Part of a small language model's weights.
Training: a variant of Adam for these matrices, 80M tokens, 9817 steps.
Each number is 128 + 24 x the weight over its row's rms, rounded and kept within 0 to 255. Layers, rows and columns count from 0. Numbers have three digits each. The size before them is the row's rms in percent of the matrix's.

# layer 13 MLP down, 64x256, rms 0.214, rows 51-63, columns 0-127
101:134151163170149126132123128172154106102143109113155178138157170143152131131083116122119144126139133131181106116096144161148108142105076131176119103143105159105132142164153119139105095142110096169120115125107123118081126150132136115109143109085138139183101154124120142125173127175106129125101099131173124156127133119131147135110127186131096084128112141158103146142143126129135061158144
092:135142105129096166113176131145151162118124156105144127139113093087105102142125150108106154112138125055168126149125170127086145195130190129098166088144110166169091099125117144165148109124162197141123121084138141153093134132129130124150111107103130143124120130140098110107107152121158103120150120105122099082156107174101171113109089130086131105125191118120123148135144154147168129154150
102:148103120143137140155130125146078167161134141139122140142113170114131099127120111152130092115158103140137141166143110082117130155165110129122105153104106172123136120146151132152172136132116166133105082161163166098112151135085126112114143086151114132139170099135125128117102170107144104169106170081123147123088124104111137124094105090128134139136137124092124132075132098131113130131127
094:119098098105102082135148160103140194115095158116128118118115115124130138101136134201129141136144132135133151120118128144117132099129140079124103083093117127123144115133118095101098150132093138109139163142153158127130101155158183126137162104128131099073127152157115110134150138097134098130151119122161170087133130178125132096123092098066107138109121133114145114141107127134132166088152
088:138119100127114135091115083136077141075167131124075142141135130099123121158118093098123104128119141163128113150118142118118073092143121107126128095137111139149123170145116122099121118112078137125107117136113128128110135097093136138153137090117128103164139099105104107177173160118052145133157139128109151145147080101120124141148114124142139098111113126134133155084113098145120080129124
095:150139130110180102136146123151158159112151138093141094172119121097114164125124144145118132115129137119163138109145115141137142102122143158138164148111151088138127105127070157114123150057131153131190168102132107201116111132114143156126112155146154109097132129159130123140131070137135120124095079122143124158119108145128150135097214089116106139103114117115129166144116120113131162136084
086:113131123102050116109093169141126114136106090159092121114141125122095099112119164089134116142143107120113191138137123102141103131097126125126133177105117188110117098135124114095136126099152116166110133142139150121091179168152096123130180148064161117121128144135122128163158137154150112145128142157123112109140160163156133106142093137177088145142183131149113126114105174140110131143096
099:098108135103111122163136120133131148183098159114179141159142122118134148152136131089156126110131120116134134134163116221136150064163137143086127106132131125111157147168131140148126150111156110160130148137138130137151116141123153167128142132105110139079127092127097118156131139139141113118116120153154083152103122128107098134115120134140120097155140138110141130169104153097109121119127
089:125128124159155095115106101103161112095143100146111123106120155147107106166084137112084154090109112133119139140135120098115118165124149135134121090130146112131126155135145131131143156117120095107185132116122136142134139079121121131138124150093149135096117153101119157134119112134148099125137143159141148147093141139128114115139110159159139140109114115160161129080095123148176140146116
102:142165146094148132139117097118144149114117130098190138110126113175136126123163111116138157149117117100164103163134117146126142138160103114137110137168125122148072132124093139089171160112102162129128179101122119146130123090122109131137130112094143105139101147086204137110142165122113137152119104100088106115122141114120130145136118109151133104113110129187121059123159142162134125146120
098:111153198107166122150108089089117121160147125111132151129122149139124177128122152127124148137128147139107133108130085167086098082136181129140174131073169128120121092109100130116098084146090140134140135135161121124103083161135104158107089149129148087131141110129158138147095142146123102086141087147096140139104094102148117090176093137114082106116124136104113107112132160178085095152145
113:125146113135131136110149133162104158126093148102119141151158162113113187154184051105144157135168127131111122107096087114175149162124147136152120125155131147121153116160095118177132143148132155104111087111099136138110106114134126143128182115128123166078117184081139164144130118169116131123121174132095117080123132132146143118155159148101090108149124137114090121116140135117137155087134
094:093148087108158104110082100186128123181141147122122148136112169136077125138114164131128145174136144173117101103154162115155133161123073132111160144100158124088137102129117134144130129123141141135138129146156131116139104130160132090134159140125143132128134099093137105103134119098144144128105126104135127154141136139103157113122096130117102134089102128077106150077141159120126134091129